{"n_layer": 12, "d_model": 128, "n_head": 2, "n_kv_head": 1, "head_dim": 64, "d_mlp": 512, "vocab_size": 1024, "activation": "squared_relu", "norm": "rmsnorm", "norm_place": "pre", "norm_eps": 1e-06, "positions": "rope", "rope_base": 10000.0, "rope_fraction": 1.0, "qk_norm": true, "attn_scale": 0.125, "bias": "none", "tie_embeddings": false, "parallel_block": false, "init": "uniform", "init_std_qkv": 0.0486, "init_std_o": 0.0603, "init_std_up": 0.0695, "init_std_down": 0.0695, "optimizer": "muon_hyperball", "lr": 0.00796, "beta1": 0.95, "weight_decay": 0.0, "lr_head": 0.00763, "grad_clip": 1.0, "warmup_steps": 0, "schedule": "wsd", "decay_fraction": 1.0, "decay_shape": "linear", "final_lr_fraction": 0.0, "batch_tokens": 16384, "seq_len": 256, "doc_mask": true, "train_tokens": 122800000, "steps": 7496, "dataset": "wikipedia_en"}
Each number is 500 + 40 x the weight over its row's rms, rounded and kept within 0 to 999. Layers, rows and columns count from 0. Numbers have three digits each. The size before them is the row's rms in percent of the matrix's.

# v: layer 9 attention value, 64x128, rms 0.0485, rows 35-63, columns 0-127
# o: layer 9 attention output (transposed), 128x128, rms 0.0603, rows 35-63,99-127, columns 0-127
# up: layer 9 MLP up, 512x128, rms 0.0695, rows 0-8, columns 0-127
# down: layer 9 MLP down (transposed), 512x128, rms 0.0696, rows 0-8, columns 0-127
v35 100:525472478500457491486518509554583521539508479524501474497612444452414488501456478491552420523471480490527580477495490553508580456562496528464491514454555513495476508490507445436506550538480505497581508535442524454476502509466502507470433483534545448529499492546495530509506406385430465511403450551498501540517546487465454541466520549570458547463481524532518475536476460523503485506483
o35 102:484486433517523510506430489516434524425521453483517495514552591535402538506495559453479489542512495524554502450444512585555477506416593495514460472473475514461514554410467598525514519436549493409486484542599522535513546534541507506506493518560482474547504471509487500517493520549457524441509502443445471486496507525523463531527492448502482502509500406549519478453494482538518487496468
o99 096:549539512523572595477551500431500512481512548551530507462475436474489517591491454501589578448511565503490452524410512451458443525589482426518528448412480465535478517527497445528473518501536531493437502500513499444500513514517479501535479504510501482555512565476453499468492484481459467520465477497514496462386448442528525474484532547576520517545510484425501421500525528500509511527487
v36 116:476528460535520515485445498555514490564504523558443495492511460559461508538477524492477478557497470464484446526500500499572483532489421554532554484491548542357455534511460514501486477450495477470396530586456466542544519532476502463463469486487516525462452522451512539419483458550528568507521462490521428400532519509522435557517467544516534512544494492504447515525465502481415496468559
o36 114:512481508479433461486561480490486471487546475461506520506459466449498489488466475524464507442445505442513547471419496514530559457519483445497507472508471493556578485610537468512550469544495499491469446538560479503461544511542473509444428450509516462506564534477504480434508474462555453535470417473512557512442551474483485498584520464446460469451594484469499465474564425550542525541428
o100 112:534473463587523529505518480566468551478429446492599542449482584526456519504469504452544517520505458568519475530468585560471472491454570528551453529473436548531519504502513545511543493513505551547581438523468473440500531495477472474551493464495440464562525450496545529474505505577519543596461534553454488517473501528452530420549512487462485525572466560527503499486497509505487515484482
v37 103:518519467571471530447501480500435501505483467495486447528567405481498494508509460513442462547476524554492517516563505475530533428484565557562463437500463472530536479518461464549479443495444455551462534472530565517383539531505532484453457426448484494597518557473524551451464494483534459549547469482500472518485576501532515494558506506520433509415436488548542486499536479481540467493501
o37 107:490509531506536510480392479484444540472466418500503474492554468481479491534532487462522481476527506548546525481498489408456464470497467479465493442560552439503479524468502421476484485438479529519494498554508495520560555492454495553469540517602540447542486481472567431490444446442512476483465431461520488536518491527461487421413547532478448539491572554479576476487419480518491469467469
o101 101:523523436425490508506507441451549431459511579532491521468494544498594522544489488447497553480500520514476456522438514553511499486512514506482520474533481569464520590511506518457452398603459488414517474506444521479521469477522464482575454456424510548470454564474495530492505490457484449553473563489470503564439561485556457506486468482509505525534562486476474507490457463437455475463537
v38 103:491491472505480507497515536523518457497483463493499476434474505463588560481520521572491474436526449532540453407492514549523418576488546538523488564491524498490485490459576535515490497496446593571494570465520518599464461499567530463470528490452476531578532501536544485587449567524498572517533469548529509581516557496496461533502497456473460489493484513531511494549505463488435498455550
o38 107:507507512463561529520473532493480447446511479476516481382479540508586535566482499522513481524487516516490510553494479470452585462539486538441451488552519514494485476534524451466461516569456519533464480486553496585533462494521485556477549496489479529532460546539484495543363497573504536495464514488437515528461499473528545499452520460465474517588491542492530451556490455488541495365529
o102 095:494500562525505436447483558446526542496496491506465435476503449470600487499505482498469549534498485436460518488495492447480534605473470466571487542528522447518485523507503553576494459536511507539606428461439538506443473421469490485582462452504512511468480451446428475465514455499483520526552514569473503471518453563502557511546581498450505555527466503515544531521539557485513540519467
v39 100:520426491443545584481462538514501512514511476626476479483444495504478485527552484425524556535477466512542488486523546551462428503549503473470399418481522490568444496535545465529452526528470496501460554500477474493485504524460452582491498542488493570493446444493519479473463498500511480523555510537524490540542560478472524369468500487547454542486521474462415522534564520509485492505456
o39 101:502487533554485488523429518466429505487487563481440494426436566543425496553500528533484439523409485530584532503457539544572463510462426520491528543547506533510473535450445438517503504425486539504488539509549515526472465543534468478498487467512443526493549531506501510526507406454515440514524477419496477568455497445539473563445491457543475440476441486500532486487489549525550507513569
o103 096:516515490472562442499504470485540505455552518501459544526522512463575552427464458557501567504543490415504491479597509559459479485482525522546441451490521470477535463472555568469503476501468482535528502563460488412525551519612518471579587469522499518513489428470479512514536535494496485472552450554442545503525495468510449553531498504504438505469514512573443579493475443458513494500514
v40 100:416490559504483505487510514521496517431548515524451452462503465483575496517458508519541414456514556485520607481423548509554508506481562499481519503510530545487532522530509528447528498457463458509482468521468435490463553445467449432401544499528531528559617426535488479506473548511525471500548511522535530471522514510537432472517535425560487552529551540488515519498493541490505452433446
o40 104:553505444481551459467446529526480433477629479557433447484531400455473553508484439561479515542488507471517486522522448501485497508558450450503470539429469475406516489494481501511511491568460534579555496465470516535538489513508459545523485491452488489521439500505508493480404540487482551459528548507449520435418498525533457488530556467479481508500484467477499458494545508444555518473420
o104 099:554516515481522407467533461480438458449488466519493516580447524555606459455509491496488478453489540471560521438454520533498434513458463500548549493461460504533536515506547503479572433452589502546497547550513528468499515503458540488565473495488465473497534546533491474535454425493505507453480542503490545592491489482577518575558457491506507504503493464429436431448491512516570462518484
v41 102:471479543521482453612517527503508465547549462534544544562488448560476558548506554432486542467510496505563492515484517436468546473471460532539455505539523440537556473508482480498493419542492508495515567470511477500527506401530463517547467549483545519482544523530563471527565494549532418489475499540537531432541491526478432471556453513463533487445539424544474536547573535552517486457486
o41 107:468484522491491458536485473466494542467507519476448547505529478541459483420484544543454508395520522487537531493550520410541466429508517548527494466433519456508495456495499528513434523500529516501482494554509551529432550445487567485507503586453503510529515460557484529492519580482546529490498529549534520477526453492445508523398559502512537506536487473360449476534462536517396489482472
o105 097:470486548475506410570466406475581476486513548488543533507412428491479568454552456534424516529458545492477475471508561541472527503503514441541475514519493535481449541472549520483479510439476510529525501473410489452504534520462469526524562484549459511449518477534539504476529517475555507453602482494498511477486533511465501579538500530523484523486453493489509486480516430514446583474381
v42 096:482482477481561504445499475496489565547453500452541566515496467468499454501519481511405509462471524560484453513493505523503443479374475449531540530460468507498526454522544507577502492551504475496484496497487449495551547420507515511420548573497510541448507566479582500502448457468552466571422521528494468477459480453509522606506467453457528550453526464569512514489522502430518505554520
o42 102:504493437519473500479560452556533466462450460567547517529490528486455505505574523493528547496490581533523437570447571448487537445518528508522549531589482486517532527436504504478502600512576444529524502509529476461506548452443474435506469488457527467461535523491494564460502497413504481559448528512518514457466536565425578509502542573492533567479483535487544486520502524510477444467467
o106 091:466516519516447551512486540504472517505448457469407485456495531556500506412468551523507461539540498457459520521488489495530489548453497489585496475553492600481481582515436533513513515471487469466497468521486466507458475538494521610495535475417500487429550509571535492527534472494481469487555488418488581546505491484487536448464562499482448472484578476579505484475426536515438522569472
v43 100:494524500510520499501503508523465513558488484428545494539411488465507517467457478496571515464547490569515499500525520498473511491510526558495525477554468545551479499464507481463550505471459454444490607472447499507481499539504544505615553547528430505463519443490513568427523445518465422511420447546527547454484489476492485507424544521576529465584506484415511444437580501502491489516531
o43 092:480517431507478431465477407506548511481528541552468501526489456504448534553478421475573464500507487454527472466426528483556528533487504432518533476426516472514451537460518461541482474486532475493525451561527473458527546466463562467545438484510479484488451512491446437543534529599454508462461561462532524485515446489603468459474538499440559514521419562497543540509469460505472489547508
o107 103:478513535483495476482472456530480544524532549436496565507531469521522529432554499430537516453470485564520502521560432538490501507489442474492427475485460491526581482545476553494496554508479508449503529445469418523451500506533549470449423531551527532464477546516560452504547572444587489547481418521494464460552476530487498521446579486536537499447492520517511466466589485429479519425492
v44 091:505530489479556502527468497544570414462579522538527594483495479449501534490547432520480482507528491474507455482468460468487574488510401461525490481494502493493598473490549496459419523572525485485505413528523522469482473511473480508496521494414501494499486455544489516618413515542467480537534410483528543491479499463471508553522573508579495541450527493470527446464542491507502435509503
o44 087:520537514471610468530589470432497416485460491487544505486505519468457535436520501505561531489465385448551502434456549503531417499474501509497430478513500529542486500527534490500550555481562527444537559587460528535483485491502479463536583472423505502509537480545482573525487536514519534458515513559511532544515441492467456523443472481528571521498562515467507496518492503478441491501429
o108 100:513528451511421508526445546432465533477459524529470486519498501483585484533470512533597557518488481455539563517528494502471470587552569448490535525468517416551451495458483539482512570460485522503483517481491536513446544470562539513471437541560493449514481556555505429467493441552477498493566571475481497522496497565535486455569511567452486484494517467583517554462492509550521474474565
v45 106:511546514463541480530482506486427441443489534521426513472528468471467501540420394472571510433588534443499398505522453508527511529554513561476537502449485456524416478580461464539530488521480518493551518497460522490477538498530467512469506539518457506448517522539574496456558494532483524524562483530510488529487495524507566586555458378531508499515476501539536553513485523519496504526455
o45 115:513474485483461470440555588488504440540466481447462468542473515574388540536548584529492512540520508511454455537484496381531510517517460599504473511539545572476449455481560504463494462499513521486467524440513507490538464495414447500448517518445569503539482509398512463557492509561493523511505531479506508514501510503475492531542481517457480490534539537503500391519541493519522477547546
o109 105:510484516496600497498465437531491491477570497551496464446510474497429524433550459507485488557532495508532568555511538558465473466595558518513433511458435515552544480556508485499502534543525474548539453456503464520500512497502490545428489385504469508495500490467433559527455517465563457484492503457506472544453550556551492498455499527509520492468545518439505545437468500561562479396492
v46 101:457497520469549502513457462487464500631488484456487511484530409436414467472486498489563537540495434529540507511551466542464543542483468516510507518519480408450404520448547619442435469515535481505559516498496452496488497477453521494480549422515556450516465561525515529493469592517541489522469493575523499501486534496454530527516532484499527495541559539487519474477531540502544462468462
o46 099:445489459509489435507465510486524486456469520558486535517513512513489535467576483509484493484471587588566427445488546383585395523547520506491527507509514499537564431523519500466506492502542469470485492505455421499532481449504561527455434495467517520444474536594510561493455447535553539469513551450459517442546570512528508472498471544435545478508513519460548483487467452489495515492506
o110 101:541511544539555548551555499544516517537490492560516444487488476479484447477426373476557463522508462488490489535458480551403491551528542474543531473529486474507487497506499546516523496558490544463517477555511535535444459588532539559560577484577448501483491489481563566498496448526539496489538510463466472427512429467501501522447490501526522552535449485536412443506543488503533493550558
v47 105:503389535471495578526448527427491471453464477480554485523480452472524528505535480480432489540516570426507520489523471564474573554523473543482504516571509520492512412478506505525455460503522510509476503534586483568565575461503554512499505503520493538452613489527493481507551481473506516503471438454472510512487525355520508472499490470498500488448440565480476521487537504505468487484581
o47 104:514412483491509520551499475517483469490462454434461520437553496545514487494513533515509498479503526517517458500522432499556546504518516572488471439520508486485540498517471561527497605524563548532502513531453464553488463517553591493525499490516369534468437520476593528532474439464414501434496528550467494495516470534524407491523499564470426482464483475561543457510433519529487497448503
o111 107:396572454504531513537456451473541610448464475500488560512520483530581479519444490509473490477576470532481496479522543512521534492533466520481447553438545469559568522452528450511524475511481462519453481493536472434538520483447516459425519538468507537489506504572527502507516502564493450492530558517576535517491566514490592507437525520424460498511538591511523574516519545469513522479506
v48 099:495484532486496504520559539481509456458523496533469524508423451520421411440492507440515459423574510432492539435529446383511496443471564525495524464476533474464464460454553575465453525474506514556470502441517519509468549494504476469508535560578501567538500529471513483489505501411447465451501462473537541495467499530562487489554505492446511544495423457465467510466427510498485513548489
o48 109:530468499506501473509485409451574528503472524484486434474482426526375537512502567543438526508497484527480493514533405529491567411502480452555523486469531547467569438542557526486470455504472423514546473473411472522511462441460488509552466485501482519462449527473451464462398493520499483492528500529567464462485490445526497498477505517476529561537529511518518572475473577469508521473498
o112 083:478521450517508474468486553472488501492523411529487501437494528529432563481497508534529552452533528491465473516478518403521391473553530418454507553531471420492461478502472482450475369505528479529514471434596536475477523522570421534489507533541493517501483525434509515536504540471547484443435549470447520526485559494454524526466539443517507487497499471525529500507538516473576544477471
v49 094:522535414483513505510502517545476479538504527503498542570512453502555484545404497529576500490485530465490528508512494516483534474489496477364501517402510477532462483511534523526495529422524532537502475479501511534477460499469496471534490513513461549478483524464495511480494531563515509571485499546441482512599536414444472433563492535461463451494501492606541450607487447563517440525533
o49 112:537520491527508520474526510473485542445500490443478519514487558599610524481502504539476486454585585517481522501468511488514545489493504549514480487556600522483560514516468464517480468449484493541430520533533564507541511557514492520557487504492559441521527484363503543486506483540438490422471511497485524514521467464493410519523448543488448512516456543429473479469548468473518598542522
o113 091:478496488542517527516501522560541451519548527472512439456532431511454498526580452465550567558486400381505505537509455544453471442526480458524486541465461531500470499536439542516505492502538554552497501545536537473479489469452454491520531516502502519454535494531505503524495564487488545551553603497479437503483446524439474488471570433557426467511523416449488521488486527543488468476564
v50 102:517517412521516530528537523446444520486463497504546533519508505478398509528556459473520436555497473453522486456449442457526475448470550421456536483495517537493465490500502427532487498475461522584447440548532571508504539492513480526445420531537557433524463498513516545541504579541399505484470458568510501494511490504538517532438508415479523486495469525488498456467601477499523560516536
o50 109:519543470593533545507533504483532477570506528522543475406542486480370543568479525526520542539483535472492535455546451464449552500536486476515533488566519468482465552429473516514481498427512525503535556479539498463493480498523501413465466476473465539499445454548550571532428526489544497436479526518543515546516488488513422556461579565528478504513464540513506506550473521450505466455553
o114 090:480508501450481587495435570548514447513489520460523456441505552457495558505493536464525507525489446492522444557485596462504519515531531459520560560472504506541466518467561501574429521523512518437451469473507479562461512534485590483466508497546488486551460494491500460522464488630502411578485527519480435519430530491447536454517451524535452488495506474524466480499524473524514423473551
v51 105:502503485527479505498571531538486521475499467466494543509508536507526458514581566552482575505507489529391486496508514541447539573490471552477506549382494529461516493542512505462440452484491567541458524482536477504479520559456446547542415514520498432438436525533544479476456463518514485492490586488471532540491508542570401500520469510588551460522484550418502457497527478475500482527511
o51 109:558583527465505497563510474498486504488452535516529522474512474508539456533464515468520462512449460404534511540511524502488454518491596514534540485485524504588445513541538486505468542532513481546573485500515558498513514569439541468457506486459537546485519518418500510491534518461461455576529499485364485531491563396536513450441505466524532471530510435441489598496522515491464513450521
o115 095:548494468480580483546434583594487517519466480535519461469519510536437539526490470428514465501561457504551577460487520436494570448470411431495489430548494552494541577464512467538562468484493543470514460545508504501527549535538490495460509511517524441513402448474464515518474450491451451531481458442535525492515484468490569491510581501510505494494518509507541541473535450561484550449531
v52 097:475534439564544452480490540519499452542496513446515478534457486548565523573476511469454518409536487517413554482484429515468527533427443491496513470478467477509478503479424525541517497526517468490501534510565499531508551554528480502469553540456463481526440518477468545480502513495551444471497460482558434564528524500495454448494540423527541511516508567543451533440566516577454582416510
o52 095:517630488523561499489542527485512480470522439577505495534520535507460489476509542492484559497463518477498564471473526510468476504503507450512526460492470545565503461536520584452488474480533535503549551585492589479455400528469459481541470434537579476526544463447568544512413510486530533495537456492531522509569563508475492458544485507474486511588546528474466535543502551563462477530496
o116 101:464495548466501483450499518528476535534511531460554489467534473566552498508488429466377505508512534472545475530518525613464549562459443525452496554487461504445524516429494548539461482541419478473547470452403489464485484393480564542514489562391437520509448513496519457452501502464534473470458477537502488505538487509469502518487494502456545497483519469537474506485524581449487520509525
v53 098:479473483474508585478440487564454491443526512440483439458485517557500497520543498538491456463504507545486544472569533499470494481500472490562492497516426391459519503512449506437518538568517454520555438526462519501455511535464497573497438481491518463468482414513511465505550512543451531587462442549455466491535521555537455464450449465482557462530414480493534551481476463436500489581497
o53 094:568459514537490501437517564466518529442497439456407506522456512501475472457429465486504522569436511433456472506504509487537501600534520533439486519512466521486448520482532487524488483538475526531496536530533485540470484518489559550529563457477570458589472463472387463552522550450501487531539520559477450507478509528526475535486466491526578445529516572532547499538478565562476555464484
o117 101:427445478504525546571443513480509487474474554438544540447510589512495423534459549524559471482480555524487462498491483538523549451553542469532510481561548463536595552501459511482540554479524458418472504475516474468512529522541506489492485491504470554624478420494532514448506424504552507513457503465520522511512483431490451515501508526549495422554552452451476455486507470444516455520542
v54 100:535502513461532489570376440503473495442502559476470556456573568464504457462453462534479469511456516507517544536421507513458530516534468506489498411427505526529515592433434498540466465510478521583437566558540516594510431480454501477574516489471511490498525497494510527507530492535502474495514527454530505490496576574502503501489514486490504437481475486539506447466552511489519543581524
o54 104:460488439489502534498494541444521486473454456549522534503548488439547443549514538493521453499472428503537505547608554602477547558574479493504484545457527499429497436499490529512511435469508521545562479511529503482524506480414501541478482551523481438497525506455569535428462521483466553526447490544458518494545484502502464426500476499500507438443571408454498454557541470509456524460497
o118 093:527482511500491550447505470527531473576582525444495497489519588479499597501527434543518454535472478478529444562470521517456450488495533539573420526521532439508533536405553540486526565562458498503497485512482466517527557517571505509494514538527575554530535483556544461539527536506501425538497475500546509497452531530568424474472522448532424533498516487503535540474572481510516452445515
v55 092:538424481517473448545520545568442563533472535457564506555598517446530512504461485473502526485512464533526548530563471489480504495457512501499448492519479523519488468515519586507536519451506543554404493506436455589567548479506408535459507509594532534511559515504468463530511497444544482531505435454475530520515509503508530515511524550553514452496525437429566509440439514453544524486501
o55 094:524496460459437421551461463508534537439533551520415547432541485480475442496551499436499479491514577504460573475514529564456559494525500572559572430476529536507483516454475483466466501444469472549477481577474524491486513439498466553520492493472379521521550567529549521608511494497474475470486475445499462463516473485530503478518509491464564474499518489476578500505517525468432512518491
o119 097:544551531500528521454516532529464451556497532578463504443485505501504475434456529548444519459459568532489521611443428466485543532499482433514474496510461520550516527526488493467537497482503443535470527410519516425590491507422555508502452446478496521467474428522558474421513546519424461547450502475479570456498502519536500520469530469491464495554452462508473483531488578556554492504474
v56 102:562514506524473548507546484444475477557535554450495485539492481528470481537487454511446506493568400583527536425466479543493466524506537539401493526452478548487521576581513501472487455562537526487494498527513473454464469497466513554504538547509472483510523464491424454476438511556456514530498480507514462475471563512500500525530524539481552405513549527544556590491589489530409512520529
o56 101:454510586513564572490493515502478467462534470528530520553565522533498512529468448488476497560508426460532462479475518502479538501560540509481589513510523497435514539473555525475516519453492526545469511476488548517618532567430495546503455421561484450543497489549475564564525445451480582537502435501515483482487552493482449531490477473487543473521550481479620442531482504450512482510461
o120 104:540551517527432432448508528505552488485463459452442500465452510453463495466491486483457449449535467483502453501510559527501519514425442478518469517454418490504485461511454509559515523508423463491515562462474403462386519553541533425417532526482555487543503469411519502454478520543515491452540542507491486472587494503498498445485564463537479540523451539451444503476527478542515534475533
v57 094:453546486502486506403547551483484529518516553520400504460519529532573505507500539459482484531420389518508527511541461480503508507563444485538428455474503530549502458554514516508461451468553509566503504562462466475445530531560542535517529491453501503515532525517487526592484477531525560486458477530562500439493481514526565600484504504448437492520476521542486486497481546455395502490563
o57 100:497547546467454457483501494442451440562484541512477550490428515486579452517495486580489513484475527495523517535444450506427552450451491420483515571493504570490541495436549490478509495515561493473549524549577419477537549524472457581466522551502463497570524482523510528481495548465484491503498461468568486567548533472504554535488491479470537528475496529503539419475549469513519602537440
o121 089:486520544524518565502520460477475401466484491505559363529505521476516495498494479527567493467478537502476502504524552507516500508516518562408527549542443494505457516488475446563484508547464522567513460498428496540521436511483559443477476483472567526529423508456505517464500445548503579448530501565448566456438492546479549455487537518528472444483503466570467457501483497441474420484465
v58 098:495475439444472554520471532482514480526643490498502565484502497582537556432488488525488476546474551462525549537434526499545487450505550490485537553487484503494437530488553419534462517476490537492487452485573484504415466504579485503469499405490519472458479556550547537529477436445480499492507518551493440528483547557458512422478492506497502465516468458453536518407472540483475464507457
o58 109:492532532517569497502359494524551530512433497569519479515498478530522519535495539432536463463450433505513526485418525429554528539435490516474523526475448504483545478486482539540511465531463529512432450515502544428546534516527460420475521545521466465537446490492505455393514489534453508472503506500477534473474442478474469495482554528568572432423508532496463470475535430519532478511553
o122 090:483531499520488505454542523439436438460483517443456437470483552536472477560516472470516459532518535465478483460524513422531517531602507441463546569500482540461535488429542433535494489479496525553513467462498605499447555505501551543561570501529518558559503476463519493536428539454487468514528524537490502552528517493561479487622499493469464479575488410484487515536510539477475527500501
v59 096:516542436485560486482510527509475559556544471484493479499497523448499449431458502501407459406520538479447531510505508520486474415543524573521497488483455543515427403521526499509415549472503452510475520528446400485472486487514501440531406497422554517473461490449464452518489452555538520494472508444540505551444514456487534513482553462474492477540463521459460517524527444471477529432475
o59 090:531449477502489451488505517543534545515526492491518475440435502546470528536473567466398503445497487498549499587462532493466550542525474458421443496457501456563521555464496534462488450415537493461548518487530512509590516535533567494489534539540526464466504574437404536462531526533511461454537490397457481471528599496526502461480502513496545489415515501527515481501518472458497540503525
o123 097:481467437556475532422460436473446524473510531512609510515490546510541511507483447463523474465503473467545466509520437518481439464478454476454544600568495559509409454467448527510541489531525486515499450491490486523455485520499528502497480490466506510474498490486495478501497524458489550504413443541475562528547513521483505518511548477514515511524579552538536628467391559528538439550482
v60 094:494413479479460510440518539509465456496514526483501492439552524510408544518489537449440478479537536521520484539468486433532522460521518450536528584457520483478536473492498515449432473465516520449527486457492489506486511489511452440516448478514613496527453503520466553460399423429495537577558524529529496456524524425501515491411522513483464509496481511568469479481473584529475416501551
o60 101:560481512456532564513545511497538505571508462494504471511527566464331463474510486460529448439546514535522506551481513487449551511512527451503563485510507485455522447560497509550507539461476501475443540569528429456549482556587515472487504495516470456477463544510591497458556478482508502484580528531501549541502437480490590548501515472494492519405480501428464493497521480516513527511511
o124 095:533555500555501521501555509474516510417444506507513486450501498549525439519512515551545439467471525495491508438423521509537499494494440511468550487509504390557468551475486493471461402555575488534513473490464550511451505491435412527532444516608492475498483531481460484416505447476525592529489465499473530539490556531512437467528472497476477463551513525499476445524595519546453522519504
v61 089:517553549514543556482550485457459457512495618542579511448485497479460491569495443491495485516448476539459492522566546451494536508495415523508523471491518510545493479519494466512560450442481457495469437498498474485515424479480527490429582439471548485493487410533486466562430487510477501556390553494453513569447474524492517453523516545466488472517567442474502554549493466518506478493466
o61 089:525517511559520487438497534522475469508508420455474553522555523524541469503475499467484514538529454447489543492457548429465471495473420502469506526530509535529593552451454451511544503544518524443451542478459482473483525483548517476461385521499542516545495497471435484509539525495469535517489492438530483555486498514520526547442445519452501352502491529431537449547505415502460585484483
o125 096:526475432461434491537515498468495487521525502536470506538506448462506565532543527534562478531484432460482521581508541493578484464442566458433515501511501456522419441543468442444491573444423479480528535565544512506461483503486479603467536514450527489496544471526504483502499515512541465504538501517514540436519495439475450559465461533472500579455484438557503504480483564542536474601475
v62 099:419549501505486448477461447440513463520479433481435579497513460446571527466500504548482460458526437510429497540472520454427502503495562467531502483498479498534465507396429445498435464543456502427485499529416509442452503484497498571571558547519490484457470426478490503451428471467537481490539435501512534544484486512497497480509494496522490569515540472528452522567454442459494485501544
o62 085:485582531501457533480494473473479546468533575506518472563495500589494591427450440471463553534547480505541508551525559445443479527510489532535492471540514537462496446514496504436527518519488487443538487502512483500488492480514498449453483462476513395505531542525514442472509421563552470500459461433483435454485461521469501493521498496489587428481464467539494552391533517531524503561432
o126 100:446454552457551508547462475423456507497445464478514462580476491447552555471524452477502529480517469460518520511483467417464511507450514500509448472460482460459493420448511543517488489509494508441575479496505465574496466487570424503494485516488508485474494487573450507480619495483520496498491507443467587514484531553530469453476579497565495459505579481515544429472543486458469434426477
v63 106:487458486461468441548498517571482494480430466468466458512511513458479526510490538473503557528558552483432493521517449517540541520531485507458553555474544527497509506523503444522423545506436507470511515528490504591473540487469499526437470456530465481495508515407431440516516460586447477539502526495470470439500518549478485480464541494492419455448476598449586613466534495474509502536566
o63 108:554482507439494502394496463504473528547504520544545488438563534525460466527481473503495468498501542580548502445471524499440409504555514518495456442481533506562434578541543502492501505522512571548467536511469523497598550528498491543484485531563476533491512511432544553548432477593500463456531472546453505497531552508445491446541559458568481509505452461444471455529451489539503473506509
o127 100:452485469476460528541519519518530483504548505438551543528563588548454475503379582453495492443499468489555512521470498518509509519484509530478470512468452511501560491502481508540496541435498464520519510434556530491512533592400510491482477522459516519588480480508502534505484514493462552549493520419461493519451527441518547544511506512478392522471490551496605560501498526531501510426571
up0 085:519501404500479496513495515448518612436468487479433494530501517481526543454510492541549488484495516495538514514534553514483453403524470490567521480493502491540505472538519490496468469529478531494563505500489522502485526421392549483566506540501517565480625504572516516464506493408558527480546445502526533516534435472507558523516558506568546499477561473528462537488511499563498559528421
down0 085:526464505457446505394481500530517480541528449487482491488571440430455519481501482615486526449515475500582415544506474480498492493530464443474510553548478462468468507535565525533546467524502556515518472443436473470490495572504510457448509542496569472477427541487428458482535569514476460485502507496493476431523459565488475547520484533463465419477534560566495505427430499498498518518473
up1 097:596554540477465460472404418505537430467555543553490501501545509538474474452539574460438516496460513496544463504418499510488504536505563583603499505557465447516524467512467516406472503499454504483485559509439475508515514481465540485475400493490544469503482460465475499453489481486470489486492525480516511457488532494560480496446545453510483509592444472449459551492546544461502480556503
down1 091:517474467490537460550533469497487508538525416505496575559540462470494515466437510400502552470451534555538519534498515499438479547477482516448506502484503521453525533482502502477603549488524497503538514474499472537516549531538527488578538485508502397514471513480477530594505580588484516514476557520438506509552480474444556513562474483420435408461460425521505499485453496555501520460514
up2 094:459455479453525457560506512475545451510462481513530534532465510502473483528513476540519510507461375600480510600512418487445498449438515505505479431524494543481540495454539522460600535485492498440443510534478527468545516543534522516430492505468532419574516535500481528526489553483498521488531498566515479504448525505512518538513532413525491422495533522508414535535525462473545518568435
down2 093:517540519532531545460509445497503482551463509360517496453530516480389520535468508525429438556475582489540505483485535502532520532552485468441467528515457470539486486528479518516476405523537458512576466482555558478470468451480478503515491494451460555499475516515550456490451437479522531498506462466478571404478501445490451482577477453492469518587504543526560516484508463529482556466506
up3 097:495458499516471458591534602483525455505516511537452520496471511501572504507533499462480458488444467536477439560461448490540489448513527518539524504519494532606539508537500472456492577519488522446501428444470469559487462525535546455528527483547462539517489497549537499548570573492537516470431485503387483475478504412518463476474547431490550440479470452507471533459518503529452545488568
down3 096:544523532493497490451531504532462506511452470475457415499567461498554469477538523492521565532480512526602556493522536466457477531507459461420463479437491467537445570436460496517457412543491465623534499468459515409485476471452502528486469486443499496533472474550461559489452503497501524494523456485524577431529468489438490445473450512511471504474456513509513435532496478552561538456551
up4 091:468493505504504452567488536539458502551425561494496557524521512574478499438486605443552462504589461472462490452474556503467476503533518488533573469489503548503519517446548493415504472511496509473534506485503491493446585504436479512537567534504522423541502501543567476471497547446538570485526423479484473481453458487494540530482512508574508515512503433490456483440482556433589493533465
down4 106:477516501505465486514523501543465508525470516476458470496526526503413502474510480495408425521508474478532534518504497537547587454497494450444476489442438496464502439506512556409574415574499492476506520465521467508498498554525524536519481442581524473465468496493499494581534451530542524472456421529498546529566506485535487466501499519501549418465553529415494434438545572447504509506420
up5 102:481460482463453451529520493561510483508521531489485593470538563518549427482503624473515493535480515493410454497537516569505519505465469459514466529485519462478435472404467556563510464462526498498581517439559452552477520493543570446537549490566465484527486498434553553493517526558491491544478533481430441554522508511519481536575499535542472470447553521474489493473524513448481456483499
down5 102:543511483519495516583501530572506512597487467479470448596483491488465544554547526401505408502518528488521565502499487484523459478519478584439568536491470522498491536563496537469572489497520522479548504472570495501534422440565509517505543490516582485489518483513479495548457515513511518531573529513504523540544469495505473479439510453447456498513423489565530536443457560536471552432481
up6 102:507518476530504478547478511492474488523449507519508436541463488544552502532565541578523523478600542436441470491447499468502529484484512512523514531464503429593431436568543414522531485570471525523501488461507534554514521466519517422552521529480554496569580542493470469512510451491452506520446435491518475459585533526606524465531482483492522508576471485531528455469534516475570497514509
down6 106:591529493531468467513517494477529477488446463516569566464487479495531536503439478556422539520493474431507471479484456584439503520427513610516474524446464508492607527504450518458470519538529513476531511469488477524609523500474401484484477500435475545511529526463506477455483518548509531410486487478438515465501466493494578542474542535535474553527545520521500452429552464465478501494484
up7 108:488533511493459493418477442436495460469473528547565486476602560478535390541499515532489566460560521520462473562478548485539496503564494489535516574511483461532471508487516514485545518535510502472485458524480545577548482463548463517570454484449541481506507548583471409497569516477487478490480551494505498491467504503485512606512503510505548444469494515522508462512398492467602487483518
down7 109:487521521480477467524515537560480535520540540524500530461509519580485482580507504545491439478453547549516568402445448472530517549466436431424515413510453486533494454530536505466528447475542477539506501564467492487506468560490550543546492517468477521505518462544486469544468562527495497421528536535410499477571572439565510471448470505416482481540521503539489545531533467550496527562488
up8 095:565461456496518470530467541532432453466511460488478494483462528505565547448532542459429511520514478483560505457451489486456483421506539512532501531510516497476480491435584448444473519522410485529466461515499461494525544487503470573497498573510519547400516493491508426513538481472466469465606457503498487480542481575448508501519520501499523558486425575468518559550552468510473535592555
down8 090:434513484489509456480544510548483520506499485514491520545539490523423530518467467566510533498516526584471519503540514463560469529464541517589478583430461472503521504496469495491463492553477473459539554522531540548465471583467460415587491516505472499478488498622467479470504543434558453445487521527544576540439526515565537530567487499526446464530485497515471468437493494548574526455470